Weights of a small transformer language model.
Size: 11 layers, width 256, 4 heads of 64, MLP 704 SwiGLU, vocabulary 2397, 10.3M parameters.
Architecture: RMSNorm before each block, learned and rotary positions, no biases in attention or MLP, untied embeddings, attention and MLP in parallel.
Training: a variant of Muon for these matrices, 171M tokens, 5216 steps.
Each number is 500 + 40 x the weight over the matrix's rms, rounded and kept within 0 to 999. Layers, rows and columns count from 0. Numbers have three digits each.

# layer 2 MLP down (transposed), 704x256, rms 0.0708, rows 330-338, columns 0-255
514505528558433557528510544486506541404470537492504490485507533498515568444484507459471556480498505490511495456523547472499506450517530459565507546485456529501480517450576509528546530483489489569515484559487581566495558509561541526526557552492498524488472489485542420531564529471442539456484480574489533497519501589458461472556460526559507445553557483468525519530478433551501455592549527433527533503563543460514416483463544513494554467511542486507588564472472486504492476543523485515528550475518458466538526438495558574523492480569471472472447511530529437539501472444580456544467506546510533461446502493511519511499503384502457542507539518565460496478524578482520547461461402508487541430530500538579511507513535548435536499479491449504514561491532569507523439502490468
537552465439476541466540529500411435575522524564480423470471483482507514492513453448500486510443521457398516489508474507503493530563522528542563492537513514532494449506510576474507496470485473512449441435510563512487482547445451474525445510498539552499502489423483458524538505485529555480485520459442498539488463407550453532493468555563564444576504533465532529513544529489488471448478522551500432550435493468532513441472530478482482470468548541498444525545552533510459519495517569429468487510418419484511503487446482511453573543486505459520523466478467591469462513547531515525488496538510555432566576546494501501487433570503482491526502492487574509571466520425537543465521534451469415496493473438464473473478437490490497557525467465522451463464500523417538528530496593
450485464587520523563422497489458519436545498478567528469475558569496532427414448499520486506499442512422516487476456496480530474502451474530500434475555516454492504532514585453512546607446520478483634486547484430531529527518501479485506540444541554459448506527507385467447526382560441503523465552585554454495443522518502535505480497420520607524493489522443447464549484548430487499510572488553461485522523495495508570525488449545498444478494580400451474487555511506470494503544460525601463459533529501505476506470475511459541517530483497538505521451475442570502478552510496522473525497450470603520521398516549581404486566535440565477480516535486526470493460480503492572542492525516527496515490529503454566425571491476525507455466577532486471495546441563470509475555481
499507459445505526429536570541460477520523523531392470521434528461543545527477439476485557482418399546563502524426467431464476522541507522504440455509510493538521440437465493465434529468451561525517563482510445464518490481433541528584419475553519477526507504527518509546482483533463563468479528631491502499556518457539552537509494488467416483512512510491599514464501452401471467534529562579537521443492508483550518567530491441540494483532504546511444473548516541471442512511506500455429436500559491496486513514475503514533486487560490486489547421526477433492480508478556517463512467504480475473531476394502450516495481556481507455481392443502472473462467462486489466488468483449508517475489543497514552484438505533530515536518572584487515570516564495556516470450481488
414480601480527487543496493419489533497515450467447467536613565448546559562545517495521428522486448514462523539476489529483447518534437523525499540488480494544494441526511487518525527527482488498540456511528441570520422501566540515512432477486508509477479542565508463544454507557473514520499490442487445488529501467516467456505537450506507531510546529517522499460493507565467444521519426502497493429483470474528567478466500462501460462456517506448498495552489399418539493477485511477449539518491516505428502548487508552504461517573532440452507541530544503450492517580585535605427486465488455533420522466479555515401493594541495502435403466454533424463444556464507520487395464532462483503495518465465520493511583511439526483462504457471495447515448479559509454504542580
537517449505472504485481499506525484487475507484533522481481499480325481520474465471595494443510525486514497480519476521483545493494548457501422599437500497472503488512488502486494553536509545461591459455549457466496502517469503441481472540511620504449470484485513403447495515477485510527507495515504499460512467413510540439577456532469481450495478474537459467481499509514502530478490457511454534478448517583530526467469485525518408571510450526508494510504509540511490511474536586540498447503533508484465465509447428507505493534500469501568541504470586500506586418457511463491474465527526505514530477469584541587518520472531526529552496491472479623492454488536473547516519613539468438544493509481505507474574508459528520517547507517516523492505491550481469525512476456
416546474481627493510538490473479451535520463478457542489499516484520508512449522465459502469459555513511521513512505500513552481445559496454527506457476479461502490535522425428494476525520556458483516445459587461550482541469497463473551488603527523515492548485481488549469510514500507490517512493459449486516483503449488595494554508523557538467536495545501418505463542428485497440463501525510509566503504512543472499497510422487469540479584468548450568499519489533517500540450482533492479507552468532514524497494475510599456485550473445433509543459521515503529453554469469452503508640496470513485546512466456556552459513545557565482500542528474554527546472496455504470501463571463513515551524508506451407497484447427548536533493529482461443425517576464479510434504479
542442467459509537500495514474564461538451496492553380516540556498498498454492507591550481486495447459462497525601410524529417520492446500403482499448562516437387473490436519465469475483507469470605531498570444503495531472450573497510495496483453459404514476506475449512492505464447531441519482473438424537456578535533485468505517499501525499564462512453513487475519421543495518462587512521466439532439453486500443513482568443597584499457460474455495437394457489445548537493457544446541492509603474513456430497417572492446542515454588532539428512579469393550548551468506519539530565530578505565497528523528546503436534479516512499475501429508522412478495520472553482544556544473496508589495484508519544537438500423469514478475414491536541505513442493521568555527550471
518494504528519503484465524527495503437449487469527524454475515433526467482543533535481516519476471507484483506474522520480527520509478542469467463528483539521470546522540531515527514460508549460447431488516474511513543482539501507540459515471511488466562466504508515472438524501477476490498504526491497510471501504525490472496474514456546461548445563501468478510465538488506560481491546475527525459482449546474530491528503506487562457425497533575496407490468470460456502519488462516469550436455534543531463479543533484510476489448541526483499502479509508540488473514507550496519479522476482529487507514541474533567521503476455502524492526492514520511529572520518494473498574510548489455463438477533476512500494457544503577520558500512529442496492462523507472510523485
# layer 2 MLP gate, 704x256, rms 0.0811, rows 331-339, columns 0-255
423430502549536510561484477414470503470402464441435534476456534494488437537486477485507533550496519454535417528445537562475588522500523512539517498557493453481549537487479531480481447541517451457495503563529540485501480437509505491506531483536487506599501546564537483488500537461451478550455465511501455519514516504471533412531548533475463486446585411463460503414490505506546479532580499441479543441487530511552440440528496515474492531488475472509445532467412464424448425497480529589422414511501508490522444550489440489450453512514499481586488563513472582443506521455436536439529476498442541499494447424512473531555480469499533556483536472439525538483487489458461523539494516505571468512537477483496543517517455579534582434478544480492540529517510546543574493520509525
504542501459534556527454459487488464591457583520493510532531494513448459499479497473541491523512544521457463546558480472482545544533537458465549415432433504477460517522507433527484485503517434542382521516618578491485485482481542549448597526452550459468442497502520528506554499588470494590456449501458515463511529494502414453479466467492513493559430464583527493593493467486432501497534539518590498532520483455526574545505495525511515522546506461479490543452450492510472451486474525509480534434455472542471450528512575500424538558526510536511458492455461483570533566523480533525469537474450501546495495568435522432480528490491561468623498499539552529496437552583452507438467506502601508491454543528513471492496493506547541471467499438579518514527465504493536495526389534
465440515534537460471548460466513520500504471489502592520489539458513426545464491509507480545467478526494464477526529450541539511500424527517456535478542566587525520464436486511454498538540440486457427486501524473489553558517516498591508515496521521501441427486507490518553441561505518507446543495498501491462475458455447522487442569500433490498473484457512533526488453487461555506496522544523516472499530468542478484471478506489512475410553536470424534513472565384466457456504526450468541550478421523477511529478415499502494533455489501500517564494488489525457501460514501512397479436466450437493469534469521535473524496472484472457491549531564500468487456459423608536515471525510440482528512495539489484400475503407467551512474495423533527512520449514492555554435452
520468532446472561527542511516471538464560490516487497420474476470527394447455528501563566470505583512475462553553555521496456482479498508519482438504462515594480549568519464438418482450484564472473491456513478475547485469462547479512535479451514468473513588449448478619513541521536525514496486534477502514455553499493489490498517490495481470496458388546512407496517572604441503502549440491463559439448505590442465528534496467575494537500519436571499538517502442498407489480498473499516450425476515493481538436438502489500569446448513549521494443497455473529455479465487472461516540525516510497469474448476462544492470457461493363553499585500512487449529497483503439438503472513539463534530525497453534499563615531532453520495468498545462479517505431546438432510475531
475535573575550483472462433479487516473567488510512491553427432430501504588566487505558493520438543484407489506473507389485475552490435467572468558555439493443506530458503554505467462459479383549520497520501514407451461522363552542562484492557489503433479489437515513577485496514473476519507540451473489499482452509521492489509534508408541415546487501466491524495525478507498454474472405558521555444457469451457457560488488596500634490452545531487453506486525510507509503487479488527432502482467488445498517544508505452404497514551468421508490546532449505514443485534520441552559444546463445541477529518444546451472483572425465518436545509501500531496565553489557526505411491528518509505485549470472529483422471443463505441462530522457421453513522450513552464544507508
510520560492486522490528507520511509427503447552505499501479499515478499510469494542537427511470563464491492435500475483517460460467516574433483470500500500508511415470528511551486475485493497551481525544600492559608519447419471384514543544452490516485495497516498504555578452463450527501538502437531527582579473449524450463485515488457515504495521490491500498526463461542411536511485539466549450517430479444550458502509486467473496437484496501513483538494476476522473455452534507536504517434528491475465500498493520543526515449488472549537350534506547452513447457484474512517522467461495485519445523508479492576541483516562451516557440465482529513537512488499508543513532494467525495482512478605515426540533471523547475452515518504439473481438422534491458471486544486
509493608550491516455591547600437484518572471512497567521498390470497553441523501442442502486508417513427501477534509541470528518572462497520495472440550478486527493506524481585465480491498496476552463465440522534563466495538520512477492496474503462532493466523497546500520506496524509492414404481523492495498453557502513437556506432474448458502488517521528538503466508481535457415445457550512487481485469498471451530500512519493507471522537460452530503500556490499465523552475488460499493482405592488546510440490553535488490444541483412455530501528401584547466486442502424500474493582516516565559464473479459489552483499440494510456527520518480587430517483517490444494570527470535411443572513450487493552452453508590434453483552461496463501535436442488525468528523522
509560535514500541521491447500499483497523541513509451515443480499510530514502494496506524377483459545518448525545451536480498499429545498495529552521498470498547477489542522456472533487447449531495533505450528534509538443437498574545546500615500501563485489467478388533526482490471567492468495518483552512503438512489522493515505476481503562494550471498492438484538468575457504497513483462489455526471538481528495495500438486456474518589457513432471501518526487494548513485506522530462514486573499485507501494498527492443503526519480528515453478448490578550521499514500438532544515494490526473564497498524497480477458497448482493422454522491509478481481499447504476496547467433495497498484524497492510609485456511534590447481486497446490466524503504602506449539538481
508542570529503510535463497471459553559523573566578453478472478495487477484556446501447517480481515591380459592457482531499476540482533490475470573494437438491478446517523509455522493399514456487514528449469534547504422539535483466523527544446506465505452494505500549548500474408471499533482432530532495533517502457489491446609508533439449530581480502512460505410546537503528497499485510484431541409505480543524554542501522422529519531491454494474522508443503475553443487517491517504509534534458530477458479569483519520512536502451514505515542499526473516499452562566495481509462554501478459536517550532510514498548554508498471381495482534464519521548565514567539428471471469450554465555494494509529454491548461572511553520562433457458448451619429506435533482529497440
# layer 2 MLP up, 704x256, rms 0.0819, rows 331-338, columns 0-255
481588541459481511514451532511477519528528482525528482496468481458482516507463531502538506480586502483400530441497569523549481468501487468474524458500502553566473555530523475471472498462491439474556570474486530515533471532485527519513511448492484565416457486398492589508483474539508503466574514552479490542588467489603481540539495499545520503539448527442463522468542463554569513519541489526466430540498476482490514529515536447510421469455452465588513469600482477520481489509469517513445489536469458536536491464445482551422571497549491487475500497471464497548455440503524506493478495519511498476457482526502545539468504533525463503467533536508496549502469528456476524475522521475541433498512486501509578502488550478598467539489511501503470531497510469500458449474507481
486511532589523438446502484537538559449519497525495455489614491474484557482418466421480585469505492556485445485571533495480519479528504421504534538498439514555541506476501573453529541573498539555514441493493504550479511486560547555488509503503483527481435540493418424470502490434501476489514567453451514585522398497430516455488451488478454492540578497491561567414471409485579588471481481583486506457504466452504566496483546494419565486502507516566547523527524561482583500516426589497494647567483456443487485494460468499484437494444508466442505462510460528556466530497510520506631456474530535441497482504506441545521461442508483470423553537529501500507499500461541531489578458470476520517544519471455537491526467518491534574438477516545499481476580473487512436491531431
448530582503473487436504537522516516610485477545461478526539488491551538552527460462425557501513447522506503472481583454504545401536416496522527475481493534495487490471478465585460486458596491512511400493555593495525491463461542520465485433538470536570486482498496489524474514525503482446536463510505515544473498475487500467534459519476503496503472483462514519488463484499517534592500533487535508464472569511453504438513467485458527519467504517503509531528502471474466452414566476482483545541495467453486538505435467500488564522527498477591517526463537549490537413433463492429533515425479475513548500520510488477476537525422460475429477499508426458497477452495460518417483514472506516493435510512450562556435536422472521561511482487490534512609562529557496504507457462
398500458459593460488513413459500500527571508416507523583497560551433515506475513516463412524485512528462538495481500463514552535461524534500535490457502539432537430536516466545548596524510477443490552617528437514470509497474518503578471512471478526546483470518528423530533583485469504417465516537488578520451536469475496523475504461522457580508470538440475529531427359498580448516500533504456401567451453509613539431455548469469565554618480506463455461487478475476520453529436523466527576518454523470567496525534532497404414490584508462523562582518505546470499517480520485632490449504469491482521541521507558487429497558562538538455490402442480482516420517453418483488480507562470514543480519441547483548520388519493510454520477465542538515473545541517484548541518481
569515462485432492495486510528485526481417482531498518529560527544526458434504560506498463535421495554460540499575516552453508482480463524527400433529495487524450534508512505503480548452477520509500544455538546540543453508577443430559503496479503508522508465488418499452502443511506513475461522510521500384491518561500522462500466565514516497461453503481450470486521512508532575426516515571446477513462435450501503453493531522392537495511537520507538521504449488474481502559552474414518509542559551568419462504513497521485580500503558479428467509550532553556436542509434497436526465428549520529508445542559448515504539433533519500520454470588515522460555545422540532480601442472477456420531531479396444547511504408550544526446473550539492506444515474528431539513500492
498499431541519549512562494478485551538580522424467522483536562394509492532523518409527545465485535479515471577516461507441417430529446523512471550465425462526498528429543474512520494481517543500558453428449502493438436584518555564485505455500521502476482508475469499444453512467516434523503486585485479463507473457463479556521508496522492442500453546517560464449548506482486455387434474537522436473492481526487503518500528466556503439485454549574502480540512610512541461481485486510564449595402515493462474525446457511459531518519479536480530488503407510502496487555538465431547443532533474492479537464567475450507464514453552531439558497552471497502534472517504494472487550498454500567531474500458522470527530471460523556480507539495481527507489465487501577533421460
447465485509555525514453405458505530545446516535464479484504536503580467560498468497555475538500566571573495471517472523518523499490479478491541510504500472485479477544528474458618513504537522472479459565579448473527462587469519476520508498555511575505506527472559501501448544475502472520498518543468442482433450475502560563495405486539538522543554490461474501436452491527481502506526528456493517467411564485495541409481509552549481521498498521450494546492433459467554459459495463486520471530576398472514541559472478462507545432478478457538525489470483451452514492514483492502461415536567517412547526498527449486531521554530462460559589538479522514496487513403517495505470577554502570560492537423544501459549605458481497523584492525564519472475586501516505523478491483
545593506481490554531506491506464490484455477527478428466427535466448501459511476487499524455495504561536565525482471569516487548448508528446514503536443505480464474483514490471412522483476528538454424411448480509489572495477482549527550476553535505459505492450507439483503489501459509521452496465512562479475469545491499504568592532430530529488543546462542504457472476554487486470470488495485499527523467510482485491499466572494469493473445498505482473506518521504462571573500445534495439492570465545536444495562507516458494457501541477503444483465495572516524507528493530507482529532492472454518452535542498523520416451471553512407454541461556516504520565469502474434496431415549539522495471510425499617525479513507508484514589507468497447494423518591492412532520506